From a checkpoint of a small transformer trained on Wikipedia.
Size: 16 layers, width 256, 8 heads of 32, MLP 1024 squared ReLU.
Architecture: RMSNorm before each block, rotary positions, no biases in attention or MLP, normalized queries and keys, capped logits.
Each number is 50 + 10 x the weight over the matrix's rms, rounded and kept within 0 to 99. Layers, rows and columns count from 0.

# layer 7 MLP down, 256x1024, rms 0.114, rows 160-214, columns 384-511
56 57 65 47 48 37 31 49 48 59 52 56 31 57 48 48 49 20 48 55 61 47 60 48 61 45 51 54 47 31 53 35 53 53 56 45 53 48 53 49 54 41 39 41 42 65 55 50 54 56 48 69 59 29 33 52 43 45 54 43 33 38 50 42 49 49 64 54 49 54 52 50 53 41 59 43 53 45 33 55 55 43 31 43 74 48 54 45 55 58 57 60 44 55 44 73 41 60 50 57 56 39 37 50 45 56 33 37 55 22 66 70 51 63 61 47 51 51 50 49 52 39 39 66 45 54 40 45
67 48 46 62 55 51 76 51 50 47 45 54 46 50 46 62 35 46 55 54 53 48 51 48 33 51 46 44 42 58 59 52 41 49 57 62 65 62 54 51 65 39 43 53 50 45 57 65 37 44 36 35 40 54 49 60 47 59 64 47 34 58 43 61 47 56 51 50 58 57 56 54 53 58 51 50 35 60 53 42 54 58 49 59 52 50 81 48 66 58 46 44 54 48 39 54 53 38 65 43 44 58 56 41 62 61 51 50 39 41 48 60 57 41 52 37 49 36 60 52 45 56 63 50 35 39 51 45
41 64 70 59 50 40 57 52 68 51 41 39 66 45 63 47 43 40 55 48 56 33 49 48 33 57 38 54 44 62 60 42 49 54 69 33 51 58 39 58 45 60 54 44 67 62 36 66 48 40 53 35 56 45 41 46 61 52 49 34 59 45 41 44 45 43 58 49 54 39 64 40 46 36 62 49 65 58 37 51 64 55 39 57 67 44 39 76 55 64 45 54 66 53 65 60 37 42 38 40 53 45 56 45 61 60 44 58 41 44 58 54 54 40 57 56 64 33 61 54 44 62 46 38 53 34 59 60
27 54 59 62 42 67 58 67 51 49 75 44 38 35 43 59 63 58 54 67 42 60 30 47 42 68 49 56 35 51 38 68 52 45 53 46 47 63 39 45 44 55 55 34 53 54 56 45 43 54 61 23 56 73 75 39 61 48 44 30 41 50 50 61 45 42 48 58 49 50 49 52 56 62 51 59 43 45 52 43 43 40 51 74 41 48 56 59 49 40 46 60 56 50 48 61 25 70 46 32 57 43 45 38 46 50 49 64 50 68 52 49 55 38 40 47 26 51 44 55 34 43 57 51 55 56 56 35
36 51 43 26 57 32 38 50 49 64 40 49 34 40 51 72 60 44 56 59 65 59 56 54 53 40 59 40 50 38 45 50 43 60 60 45 61 43 51 55 30 64 63 61 54 49 71 54 57 56 55 61 40 45 54 74 52 62 52 43 60 50 47 41 63 45 51 50 36 58 62 53 35 40 65 59 53 39 50 44 51 52 79 57 60 51 52 51 58 42 32 40 58 68 55 65 45 43 46 67 45 49 45 59 39 49 49 49 54 46 52 57 43 54 50 25 57 43 64 43 58 66 44 66 46 60 41 47
49 48 44 60 34 66 51 39 44 70 35 46 54 29 54 46 43 48 35 52 64 56 51 68 30 41 48 37 40 51 68 49 61 35 62 63 38 47 41 49 39 43 50 40 57 51 36 64 33 63 53 70 58 46 52 49 42 60 55 58 47 58 53 65 37 50 40 47 49 56 43 57 39 58 60 47 49 47 55 42 37 58 39 40 55 58 68 58 47 53 42 46 39 41 45 40 58 58 60 39 49 53 41 55 52 47 42 42 43 55 39 41 52 52 49 59 57 56 58 42 45 51 48 61 34 43 57 46
45 48 65 61 60 60 40 48 54 39 51 64 41 63 66 38 49 56 54 57 64 42 51 38 46 44 55 44 47 50 74 48 40 62 58 58 60 54 51 47 50 45 45 35 62 52 40 73 62 45 55 66 63 43 42 62 67 47 17 37 58 47 48 53 41 50 43 44 67 50 40 57 57 64 35 49 49 49 47 62 52 56 37 65 35 44 69 47 62 35 43 46 56 46 45 61 39 59 31 38 47 48 49 42 48 61 39 41 54 50 42 53 62 52 52 51 54 47 37 53 52 55 38 39 60 53 53 42
64 35 47 41 53 50 43 50 56 45 58 61 38 36 52 47 43 55 80 55 68 59 66 47 62 61 37 57 75 80 42 41 66 45 48 49 48 40 49 58 48 45 38 66 50 50 36 46 56 54 55 55 49 53 61 39 47 40 49 76 60 34 47 63 51 54 71 48 32 51 39 52 36 51 42 54 40 57 57 59 37 65 67 42 59 43 51 28 68 47 39 42 59 62 33 53 35 45 45 47 48 59 31 60 44 64 55 39 53 67 56 57 46 46 47 51 40 47 64 30 42 31 40 57 44 33 35 46
49 74 44 52 37 70 53 45 47 56 29 57 45 44 61 50 41 61 53 36 64 38 46 54 54 64 52 48 57 43 48 77 42 46 27 55 46 62 55 65 44 49 48 44 52 50 31 41 61 43 41 42 66 57 55 65 37 45 65 53 43 50 45 45 56 37 50 57 52 59 43 54 57 58 51 45 54 64 44 72 56 40 50 23 42 50 34 31 38 47 38 45 67 65 57 46 60 44 38 41 47 60 51 48 50 57 28 48 16 40 50 60 50 46 26 62 62 61 67 60 57 45 26 48 33 46 56 48
39 45 41 48 50 58 52 59 66 45 38 51 59 50 36 62 65 53 52 55 64 54 49 40 59 49 54 50 48 41 65 53 58 50 57 39 36 44 49 36 66 45 50 61 46 48 49 28 53 44 52 52 73 48 59 48 58 44 47 56 47 51 46 46 47 55 42 48 51 56 37 36 36 31 40 52 47 51 64 53 47 52 35 44 60 44 38 61 47 60 51 37 49 50 57 64 49 39 62 68 62 34 36 35 50 48 55 47 69 33 47 51 35 46 40 37 46 56 63 55 49 54 46 52 52 53 41 64
51 47 55 42 60 47 55 47 39 46 54 61 50 46 49 43 47 43 55 42 49 44 45 59 33 40 61 43 49 67 40 68 53 39 66 71 40 46 43 62 46 42 58 49 63 45 31 63 50 42 56 56 44 44 58 54 41 52 44 56 28 70 55 49 62 41 40 53 60 42 43 20 51 48 51 55 46 69 50 51 57 47 52 36 51 48 53 60 58 32 58 37 37 51 32 38 55 42 35 50 61 62 62 68 45 51 54 41 46 50 51 50 35 57 67 50 34 67 56 50 64 54 58 35 53 68 41 60
42 61 54 52 59 45 41 31 59 79 51 49 53 52 72 48 55 68 49 42 57 51 47 59 41 33 42 62 24 27 37 48 50 41 39 57 64 59 33 58 60 46 64 59 55 57 39 41 58 48 68 46 51 36 43 44 42 50 41 67 59 50 48 64 58 57 51 62 42 57 67 50 53 58 49 55 41 57 53 35 54 52 44 57 35 48 45 49 61 46 62 65 44 46 48 59 53 49 45 35 73 65 48 63 41 37 42 38 59 47 35 48 55 67 64 74 49 50 40 53 48 47 60 66 55 47 48 58
47 30 60 40 48 64 44 56 34 61 64 40 56 50 57 47 41 43 49 50 37 40 59 33 41 62 65 45 51 65 42 49 46 44 35 54 42 53 63 39 51 42 34 47 49 61 59 56 62 59 47 37 46 44 48 58 37 65 51 31 36 67 43 67 61 41 58 36 40 49 50 57 50 50 44 59 59 36 50 55 38 48 40 73 60 43 50 54 69 52 65 18 47 59 41 24 70 63 45 54 57 67 49 51 48 47 54 59 60 52 45 52 67 40 60 57 64 78 56 60 63 46 42 34 36 55 36 62
32 39 56 47 31 56 42 65 41 46 49 38 58 59 50 58 40 69 70 54 42 36 42 62 60 44 51 42 34 54 49 55 53 41 53 52 43 33 45 49 64 44 41 62 52 41 38 53 52 54 71 50 35 48 53 58 47 36 38 61 54 48 60 39 64 60 49 54 50 64 54 55 39 50 62 59 66 58 36 51 51 51 69 59 44 31 46 32 39 53 50 48 48 44 53 61 46 74 49 55 70 50 49 40 61 59 31 31 75 40 54 58 44 38 62 52 38 45 48 53 53 53 55 54 50 51 54 55
52 54 40 60 47 57 35 30 33 61 48 40 48 61 29 39 43 60 40 59 35 43 50 44 54 51 59 41 48 43 36 58 29 54 64 44 47 59 61 59 58 39 55 52 51 42 43 52 60 38 54 52 64 30 50 57 42 58 42 67 67 46 61 40 52 51 56 52 54 64 53 68 39 25 31 61 55 55 47 45 48 54 50 46 62 68 51 53 51 50 37 50 32 39 65 65 47 53 56 37 67 40 40 42 33 32 52 53 44 37 69 42 47 61 37 53 47 60 45 28 42 61 51 48 64 52 30 44
61 42 28 48 66 56 66 41 60 49 64 36 55 63 38 51 47 58 57 48 58 68 51 48 47 58 56 38 53 47 48 52 47 48 49 57 53 52 63 60 49 49 65 52 50 31 59 65 66 46 30 41 68 43 46 53 55 59 60 42 62 54 57 36 51 48 40 41 49 55 53 49 40 48 41 60 48 41 61 60 58 43 44 62 53 41 46 39 54 48 56 51 33 65 48 42 67 49 43 51 43 33 57 42 42 52 52 53 54 39 48 45 37 54 42 50 64 49 54 37 48 67 66 33 49 49 51 63
32 54 59 54 30 72 59 61 48 54 70 32 51 66 46 42 66 43 61 42 52 48 44 56 47 60 50 46 52 41 40 57 38 54 69 48 60 45 55 54 49 63 66 38 52 57 48 33 56 42 68 78 38 58 58 48 57 55 52 62 67 42 47 50 49 53 41 70 44 58 59 31 40 60 32 44 43 56 57 53 46 49 63 51 39 55 42 54 62 37 48 76 38 47 58 35 49 43 47 38 50 50 82 45 45 46 46 38 37 53 56 46 53 51 45 63 46 50 52 44 32 45 48 53 46 45 47 61
49 52 64 58 52 50 52 62 30 30 63 46 48 57 24 54 61 59 57 55 48 61 61 54 50 49 52 58 63 49 49 47 53 45 47 61 61 49 80 39 50 49 50 64 57 52 54 32 45 60 49 55 43 41 59 52 71 44 39 55 55 55 49 42 52 47 55 34 50 52 56 61 51 18 43 57 52 47 58 49 52 42 76 45 58 59 52 47 51 39 48 57 49 61 46 61 54 33 53 44 60 38 36 53 37 47 58 53 46 52 50 54 38 48 65 57 52 29 58 48 53 48 49 57 52 48 39 25
40 34 63 51 54 46 72 55 44 54 46 47 56 47 45 45 53 47 47 47 35 57 50 39 50 68 39 41 63 37 35 50 59 40 27 46 35 59 44 61 64 63 43 50 54 36 29 41 39 42 51 50 52 34 43 61 31 62 66 44 50 45 57 61 23 70 55 59 46 56 46 59 54 54 44 41 48 50 37 51 49 55 47 55 38 29 38 54 56 56 56 56 59 56 32 46 37 58 41 53 37 52 45 43 39 46 44 42 51 48 54 56 48 42 47 56 42 61 50 43 43 58 58 52 49 55 48 45
37 49 49 60 46 30 49 50 36 66 48 38 37 55 68 45 38 63 48 32 44 51 56 44 47 47 50 49 49 41 39 53 46 42 38 63 61 33 58 38 72 78 46 41 61 57 59 59 44 34 58 35 29 49 58 30 46 51 52 57 47 61 53 47 53 55 49 39 55 58 56 57 40 47 50 53 65 59 43 51 48 36 60 52 51 45 67 50 55 52 50 40 33 51 58 54 72 59 40 44 71 55 62 57 48 47 52 65 69 57 50 61 44 51 51 47 45 69 52 43 41 46 53 56 48 48 51 59
51 42 43 49 48 38 48 50 59 60 50 50 47 62 64 50 43 44 42 46 49 47 55 46 61 56 28 48 50 44 47 51 35 56 64 53 50 64 39 44 40 37 39 39 45 47 45 61 63 32 51 53 35 42 56 48 41 53 44 42 65 47 50 50 35 35 60 59 61 43 59 42 48 60 58 33 55 52 30 42 50 65 54 60 48 62 62 65 62 45 42 55 57 52 54 33 29 47 38 63 52 28 72 46 46 40 39 60 44 67 57 61 58 54 62 56 57 42 30 55 40 55 46 51 55 44 48 37
37 55 52 58 42 57 53 43 54 45 46 45 44 49 51 42 61 37 55 54 40 40 54 59 57 47 37 52 39 50 49 49 28 56 48 62 61 56 48 52 59 57 63 44 47 42 48 43 49 55 60 37 41 41 40 42 59 57 42 68 46 54 53 47 44 33 57 39 67 49 45 49 43 41 50 50 65 62 51 43 54 39 36 62 38 42 52 52 59 39 39 43 43 52 44 38 49 35 34 53 49 44 28 54 49 61 63 41 68 31 47 46 52 80 30 42 46 41 70 43 46 50 46 49 52 54 52 31
62 46 47 45 53 57 26 55 42 35 47 50 60 41 57 43 53 61 60 39 51 31 42 58 64 46 31 34 46 64 44 49 29 44 46 67 32 38 50 50 44 51 54 76 48 58 54 57 39 44 55 57 37 52 59 59 08 61 48 71 55 45 55 43 46 36 40 34 56 29 38 44 47 63 46 65 45 52 49 32 38 38 43 46 77 46 72 56 54 51 52 50 60 36 55 50 50 44 47 60 46 46 51 57 47 50 52 35 58 57 60 53 45 53 41 46 26 45 49 47 36 62 38 51 55 48 45 43
60 28 58 48 53 64 53 53 41 50 56 35 39 38 51 53 62 59 67 38 57 70 46 53 58 70 34 46 59 57 27 41 47 54 45 28 62 38 51 31 30 51 55 61 55 42 46 39 60 47 59 55 52 56 41 63 43 79 73 53 31 45 53 74 38 33 51 40 51 68 53 52 34 44 51 38 51 34 41 41 50 63 57 62 49 57 69 61 56 49 47 55 60 56 54 65 49 49 71 48 61 58 49 56 46 52 50 69 57 64 61 56 43 54 56 41 48 48 44 38 38 67 56 59 42 47 41 48
51 48 33 47 53 40 41 54 49 37 56 52 52 46 39 49 50 51 53 49 47 45 49 59 38 53 46 53 39 40 51 48 51 23 57 50 39 64 59 52 63 51 41 54 39 53 44 56 44 50 60 62 49 39 65 71 51 67 50 47 62 42 60 49 44 55 41 56 45 45 55 60 43 63 44 48 35 25 54 39 52 70 49 49 62 50 49 37 32 52 51 43 24 37 39 54 50 64 46 55 60 52 32 37 51 51 49 45 48 48 43 55 62 48 47 52 62 38 55 55 48 60 46 50 54 44 43 46
45 54 46 54 43 54 48 41 62 41 60 44 39 70 68 52 33 55 60 37 41 51 47 50 63 27 41 55 34 32 53 44 27 54 71 47 49 66 38 59 50 44 55 46 57 48 54 53 53 56 48 52 29 75 35 56 31 36 36 56 30 59 56 59 51 53 29 54 48 63 54 40 57 46 39 65 59 53 51 43 42 51 51 56 46 48 58 49 55 56 58 47 53 61 52 41 43 53 39 48 57 60 41 55 43 64 40 49 56 44 42 43 65 63 49 40 42 35 42 37 48 56 70 50 67 59 63 46
52 32 55 56 52 63 59 37 39 65 58 64 54 40 54 51 58 46 49 47 56 56 66 45 37 32 51 41 41 51 50 55 58 57 43 68 53 47 42 53 36 55 62 27 52 49 56 44 46 57 51 57 39 33 55 43 53 52 58 49 58 53 39 68 52 59 57 45 38 35 64 70 41 44 65 38 42 45 45 44 41 34 64 54 45 42 46 52 31 51 52 64 32 57 51 37 47 42 57 36 45 44 42 50 42 39 35 36 41 45 62 50 60 40 57 40 64 42 59 48 64 59 41 44 52 47 50 20
64 56 68 54 71 44 36 66 45 36 43 44 59 43 58 37 41 55 45 47 48 50 27 62 51 67 54 50 60 59 60 54 46 45 46 45 53 56 48 50 36 74 46 50 58 38 52 48 38 50 60 49 45 40 32 69 40 47 53 62 52 48 49 40 53 49 66 42 56 41 51 43 60 48 57 50 59 45 57 46 44 44 21 51 65 47 54 53 51 62 59 52 62 54 56 59 49 61 44 30 44 52 64 51 54 53 55 40 52 62 64 56 38 52 58 42 38 45 44 49 53 55 71 28 62 37 55 42
38 50 37 55 64 47 46 63 57 57 44 49 52 73 52 46 69 47 55 56 55 46 38 51 43 35 65 46 53 53 55 39 51 50 42 39 45 51 41 59 44 44 50 49 40 61 40 43 51 47 82 67 46 53 34 43 52 57 61 38 50 42 59 57 58 55 59 60 58 55 52 52 48 37 48 57 55 69 58 56 46 43 47 69 47 59 63 53 55 69 71 51 39 58 32 44 39 74 49 55 48 57 49 54 64 52 72 54 63 54 48 33 40 72 56 38 41 44 53 47 45 56 58 59 39 63 37 40
38 51 54 56 47 46 34 65 58 39 68 36 44 40 59 49 44 42 51 43 57 64 41 44 57 50 56 58 41 46 47 58 62 42 54 45 58 47 51 68 29 36 49 36 39 69 58 51 46 31 64 55 72 54 54 39 46 55 47 44 43 64 40 62 53 55 48 59 51 73 61 49 53 49 57 50 46 42 57 44 56 35 65 44 55 50 50 58 53 42 42 54 51 37 56 51 48 51 49 52 33 37 52 46 36 47 70 54 49 45 71 51 53 51 42 48 43 56 40 50 61 37 43 49 48 40 48 40
50 43 46 56 54 44 66 30 61 56 69 36 46 70 72 37 68 62 39 50 46 54 43 61 67 49 51 42 54 50 59 60 46 55 63 40 61 53 43 45 47 33 42 61 57 47 43 51 24 47 34 51 42 49 50 56 57 43 60 67 71 40 50 66 59 56 67 55 56 58 75 26 53 61 61 42 48 51 62 63 58 69 58 70 73 40 68 64 57 45 70 50 50 63 50 45 57 59 61 65 67 57 43 47 52 48 48 40 51 55 30 57 45 37 51 67 33 29 26 36 35 52 40 63 60 51 34 66
41 48 55 53 70 51 52 45 60 45 47 52 41 48 45 59 63 68 37 48 48 46 28 24 37 60 54 69 48 49 48 37 49 42 58 55 43 39 57 53 49 59 55 32 67 52 52 42 67 54 74 46 50 49 37 53 41 51 55 42 62 66 46 48 36 33 70 44 45 56 57 39 62 30 51 46 54 44 62 77 54 46 71 48 44 54 43 57 57 61 47 45 46 54 54 52 61 46 43 52 66 34 49 60 61 52 33 59 63 40 45 35 61 48 50 51 48 55 54 48 53 38 61 40 52 53 76 45
51 34 27 47 57 58 49 53 37 36 65 56 48 64 61 54 59 30 58 39 55 52 44 68 45 27 57 50 40 37 38 59 31 53 39 37 61 50 58 47 51 40 47 58 35 35 40 30 57 59 42 39 51 61 51 43 37 40 40 57 40 41 48 61 50 31 65 44 44 58 49 46 37 66 45 60 44 52 51 44 55 42 41 49 57 56 41 47 48 30 53 65 48 75 41 35 43 52 24 37 66 66 42 54 49 44 54 42 66 56 19 45 32 52 60 23 32 46 52 57 53 35 39 51 53 50 39 54
54 42 42 50 55 58 45 62 57 41 38 61 48 48 55 45 52 52 65 44 61 63 55 55 33 32 58 61 50 77 74 45 58 56 48 48 47 42 67 47 58 55 61 64 52 59 45 34 66 39 43 40 45 59 70 59 42 62 54 40 45 38 49 59 58 48 60 46 42 53 52 41 49 46 34 50 53 29 54 43 59 57 43 61 47 60 38 63 61 41 44 52 56 33 52 51 59 45 72 50 50 56 57 47 60 52 51 45 44 60 53 33 58 55 32 41 24 53 33 54 49 52 52 41 43 50 59 57
61 57 65 46 36 60 52 55 34 52 57 52 60 49 46 64 39 32 45 58 43 65 31 56 56 71 63 53 50 61 46 38 46 41 53 53 61 32 41 43 47 40 54 46 40 52 53 52 42 63 43 49 64 36 64 54 38 43 58 58 39 66 38 46 58 51 44 57 58 42 54 52 51 57 41 43 48 65 40 50 66 51 47 61 55 32 49 38 59 28 46 44 30 40 50 38 68 50 60 48 42 58 58 53 47 56 55 25 42 49 57 47 52 59 62 68 52 57 55 54 43 48 51 41 45 34 47 57
54 39 48 58 46 43 45 59 53 50 34 54 64 47 61 31 46 53 67 47 38 58 62 52 50 48 50 62 51 51 49 31 34 51 37 50 52 42 49 49 35 31 36 33 70 36 40 56 54 40 50 26 32 58 24 52 50 49 41 51 45 46 42 54 48 27 53 43 41 67 42 66 76 51 63 55 51 67 43 88 44 38 53 46 64 34 39 49 48 42 44 62 42 52 59 36 51 48 48 60 66 50 67 52 50 52 31 40 39 33 60 69 57 49 58 52 56 41 44 59 52 57 50 39 48 58 49 48
71 39 42 32 62 46 53 54 38 68 58 47 48 47 58 74 40 51 30 59 54 36 49 33 61 52 49 62 60 58 67 61 53 48 39 53 45 58 49 51 55 55 71 44 51 43 30 35 25 67 57 43 44 74 47 60 58 53 64 44 56 53 62 29 58 50 51 41 62 47 57 51 43 51 48 46 49 32 41 57 33 53 45 57 40 50 54 49 45 56 48 17 42 53 45 36 43 28 75 32 39 53 57 54 43 30 49 55 46 63 51 47 43 68 52 51 46 57 51 44 61 44 45 48 25 46 52 36
47 46 53 33 60 47 52 54 32 46 43 64 39 64 56 45 55 61 32 68 44 58 36 35 51 58 53 49 50 76 37 45 37 47 65 56 52 46 52 65 57 25 53 38 59 31 44 65 41 44 46 62 60 47 53 58 47 47 44 45 30 37 48 54 57 43 56 64 56 71 39 65 50 42 48 52 56 73 69 50 49 45 43 49 65 38 38 59 50 51 49 51 57 72 57 50 42 44 39 37 47 34 50 60 58 31 64 40 49 44 74 40 58 56 48 60 52 55 62 45 50 46 57 59 51 46 64 67
56 45 24 43 56 53 42 67 33 30 73 47 59 65 49 44 51 52 60 60 61 43 49 53 48 64 45 35 44 67 61 49 58 51 45 37 48 50 70 41 53 45 52 63 54 68 50 40 49 65 68 37 50 40 29 66 67 31 44 60 70 32 61 36 48 61 49 48 37 67 36 50 34 46 44 40 45 50 47 47 57 62 48 46 59 38 46 45 63 54 51 42 27 37 48 58 41 32 48 50 32 63 61 42 54 57 54 36 52 42 43 49 53 46 54 65 34 51 50 44 33 47 33 39 54 64 62 57
37 63 45 49 57 63 40 62 57 60 61 44 50 67 33 36 64 62 54 57 49 59 63 62 46 51 56 65 71 50 62 33 43 46 59 47 47 53 38 59 54 50 54 46 39 62 60 56 44 57 35 41 66 36 49 50 58 49 61 29 50 43 67 60 51 46 58 30 63 68 50 50 68 48 49 59 55 55 72 78 42 45 73 33 32 56 62 48 43 60 61 44 52 61 38 52 52 50 58 60 52 52 48 48 28 53 56 61 72 46 42 52 44 50 51 39 41 53 36 49 64 34 45 35 63 64 45 51
54 56 53 59 26 59 44 53 55 46 77 74 51 60 44 41 44 57 49 41 46 35 38 50 61 49 53 37 66 46 53 48 52 41 41 44 42 45 59 45 43 31 61 53 51 39 43 39 54 41 33 57 53 59 46 57 49 30 42 58 56 35 45 43 54 60 52 63 42 44 49 42 51 53 58 55 32 56 66 37 52 36 34 49 65 17 51 58 36 41 59 43 42 35 47 42 50 55 28 43 58 78 60 51 43 54 62 49 63 37 44 37 51 37 58 55 46 50 47 24 62 50 58 44 67 49 31 60
49 53 45 33 45 41 62 50 53 57 44 49 45 36 42 53 39 53 52 62 50 50 69 60 45 50 70 44 72 60 44 40 36 39 65 50 51 46 66 52 48 33 74 57 47 46 35 48 48 40 71 45 56 51 47 56 55 44 49 60 51 48 51 35 43 57 54 49 43 44 53 54 64 67 39 47 63 66 54 44 46 72 48 64 43 39 56 54 46 41 68 49 51 51 62 47 70 35 71 45 54 70 64 58 65 55 56 60 37 43 69 37 57 47 38 48 55 39 65 32 50 54 60 50 48 32 22 56
43 51 61 46 60 38 42 52 62 63 66 57 44 57 55 36 47 31 53 44 54 34 58 64 46 62 56 51 51 52 69 44 62 48 38 39 63 51 48 38 55 67 41 41 57 52 58 59 59 48 39 59 22 50 67 38 54 33 45 58 45 33 50 50 44 60 35 42 51 52 40 49 46 46 47 38 48 71 42 39 63 55 44 54 31 68 55 55 72 54 58 52 39 33 65 54 50 64 41 55 53 70 37 35 54 53 50 51 45 49 75 48 38 40 50 59 66 53 50 50 44 47 58 53 40 65 60 54
59 52 46 52 63 51 36 60 49 53 67 38 35 30 43 43 55 46 61 53 51 30 47 40 48 61 42 33 56 45 53 35 61 42 51 45 52 48 57 56 62 45 45 72 69 51 56 74 49 43 43 62 45 46 48 60 43 58 54 33 51 60 48 72 35 53 62 70 61 48 57 52 56 53 56 68 68 48 60 59 53 61 53 52 51 48 53 45 40 63 59 60 55 46 64 34 50 47 46 34 47 40 45 42 52 46 52 37 66 41 53 46 43 36 49 44 51 41 59 48 44 56 57 53 66 69 53 43
57 64 52 35 59 62 64 54 43 61 49 56 41 52 64 52 48 43 24 44 46 39 40 41 54 41 66 51 54 52 47 49 54 41 36 58 64 47 31 58 64 34 45 50 67 24 60 46 46 45 58 64 38 51 53 51 47 50 34 39 46 57 62 45 50 47 34 47 40 36 51 40 52 55 74 60 39 45 54 56 48 35 64 44 62 56 63 45 55 42 51 49 49 56 54 45 55 31 46 43 60 52 47 35 44 45 52 35 52 35 78 35 51 46 51 47 45 28 63 58 62 46 61 45 51 40 53 56
41 42 59 47 42 56 68 64 70 57 36 33 50 62 54 42 48 53 42 52 46 46 49 45 60 53 36 54 77 53 36 68 46 53 42 50 62 54 55 56 40 51 52 61 57 73 49 52 61 72 50 59 59 26 54 59 59 69 61 44 64 79 62 53 67 60 49 56 42 59 44 65 46 52 53 64 56 46 76 49 46 49 68 47 66 52 53 50 50 31 45 52 40 42 52 55 55 43 54 38 36 30 70 49 41 56 43 51 53 39 63 48 66 52 50 47 52 64 40 62 38 43 44 50 43 57 41 35
52 38 34 42 41 36 60 47 46 34 66 37 61 45 70 50 45 32 62 39 67 55 46 53 45 56 36 53 55 58 67 44 36 57 56 46 70 49 47 26 39 42 49 46 55 28 74 48 45 51 35 37 55 50 39 53 46 37 47 53 42 63 38 45 53 35 55 62 49 65 63 55 59 43 60 59 58 56 57 58 43 59 68 52 55 48 42 39 46 47 43 41 44 69 44 53 54 48 48 56 55 65 56 74 54 53 55 58 56 46 41 54 44 61 43 70 53 51 51 61 48 50 34 52 32 50 44 64
48 47 66 63 68 60 48 70 54 44 35 63 61 49 73 65 39 48 62 43 64 63 50 43 64 71 50 42 41 63 55 41 40 48 55 43 45 50 50 51 67 49 55 58 35 36 46 57 67 29 45 64 58 66 53 33 45 34 59 45 53 41 28 42 49 67 44 68 39 52 55 30 39 52 59 51 50 56 59 52 54 59 46 44 68 38 59 64 49 59 50 50 49 49 48 35 50 66 46 68 46 36 63 67 53 62 30 48 67 56 47 44 65 50 58 62 68 52 51 40 61 43 52 54 56 42 38 32
52 39 65 51 58 32 33 48 33 64 54 37 43 49 69 46 29 47 58 32 57 57 48 58 53 56 54 51 59 60 63 59 56 52 33 60 63 34 57 31 48 38 36 74 50 50 47 48 46 40 47 44 32 51 69 65 55 56 50 56 55 55 50 72 25 46 48 46 58 62 59 46 68 57 62 64 74 50 31 44 50 42 41 63 49 57 54 53 43 30 29 33 53 38 48 53 57 40 46 54 58 45 48 50 43 50 48 50 56 53 40 61 45 46 57 54 51 46 57 42 53 51 22 53 71 46 48 40
45 42 28 46 34 78 46 50 62 42 38 67 67 40 44 70 69 28 53 46 43 50 46 43 54 45 47 49 43 52 48 52 33 50 56 55 55 39 46 36 51 56 81 45 52 35 44 34 77 72 67 45 55 55 42 52 36 54 71 60 47 63 44 56 53 47 40 58 34 51 67 43 60 45 55 43 47 57 50 53 34 56 39 45 26 39 36 60 58 25 57 52 63 54 34 34 39 51 47 51 64 32 53 46 63 28 54 51 45 67 50 62 37 41 58 54 52 51 52 40 46 42 50 74 28 53 64 54
29 63 39 46 29 34 52 29 56 51 63 62 56 40 63 48 48 59 65 42 45 45 74 40 56 52 56 62 35 52 51 54 74 48 39 30 62 57 34 45 42 48 83 49 47 62 42 49 63 60 52 42 48 50 38 40 31 62 42 42 27 47 65 52 54 45 45 49 44 63 61 43 34 47 59 65 51 55 73 53 46 75 41 44 51 32 46 38 61 32 60 50 52 58 43 43 59 45 52 55 53 58 43 71 54 59 52 43 46 49 47 36 42 40 51 63 48 41 61 55 43 40 38 61 31 33 50 47
50 38 53 50 29 48 47 51 56 50 53 65 35 69 48 52 55 52 62 50 51 50 66 45 52 44 46 47 53 52 61 58 76 59 44 43 44 37 61 44 42 46 75 51 44 65 44 44 59 41 47 36 55 33 51 56 63 34 41 48 46 44 42 52 64 60 43 49 61 42 49 61 50 45 48 50 31 48 60 63 47 53 66 58 63 47 36 80 63 53 51 44 60 45 60 52 61 43 56 53 38 57 74 70 48 43 46 48 53 60 68 56 55 38 38 53 59 42 40 40 55 48 48 42 50 62 73 37
38 48 48 55 44 43 62 45 65 51 49 54 38 46 54 59 42 48 51 59 58 66 39 45 47 45 30 64 37 61 57 58 58 54 52 39 45 69 47 62 55 57 63 44 51 38 48 50 37 66 56 41 54 57 57 50 49 61 57 55 45 37 48 54 57 47 63 54 41 43 66 53 48 54 39 60 49 54 47 39 51 31 54 53 64 69 46 39 66 50 60 47 40 42 59 45 43 57 57 49 57 38 54 50 59 34 64 49 50 41 54 56 46 45 48 49 33 63 49 52 58 45 52 65 47 45 45 30
63 37 43 49 55 40 55 47 33 64 45 37 58 44 46 37 62 36 45 34 49 62 84 70 53 52 40 35 46 38 53 60 60 56 52 53 34 60 43 51 41 51 61 60 41 29 63 53 55 38 43 48 31 60 41 53 68 48 47 59 65 45 56 53 49 43 55 42 38 58 38 37 70 42 47 49 49 38 28 48 55 57 36 61 40 39 52 60 44 46 40 37 47 33 43 44 56 51 45 56 50 57 44 56 64 33 43 49 64 55 46 54 58 53 45 61 58 35 48 55 52 44 38 50 44 36 61 44
44 57 47 34 36 45 53 39 45 42 49 67 50 72 31 55 40 56 49 56 33 50 43 26 62 49 51 60 61 42 62 55 53 51 57 47 47 47 43 59 43 44 53 46 66 54 51 10 39 47 55 64 33 64 59 46 68 42 42 50 46 49 37 61 48 57 36 53 62 30 44 62 49 62 43 53 48 52 49 45 53 29 52 42 64 53 43 46 55 50 33 51 48 66 51 53 39 43 46 50 58 44 45 50 45 30 50 44 62 28 71 36 55 27 42 71 56 47 29 52 64 58 42 48 58 49 50 53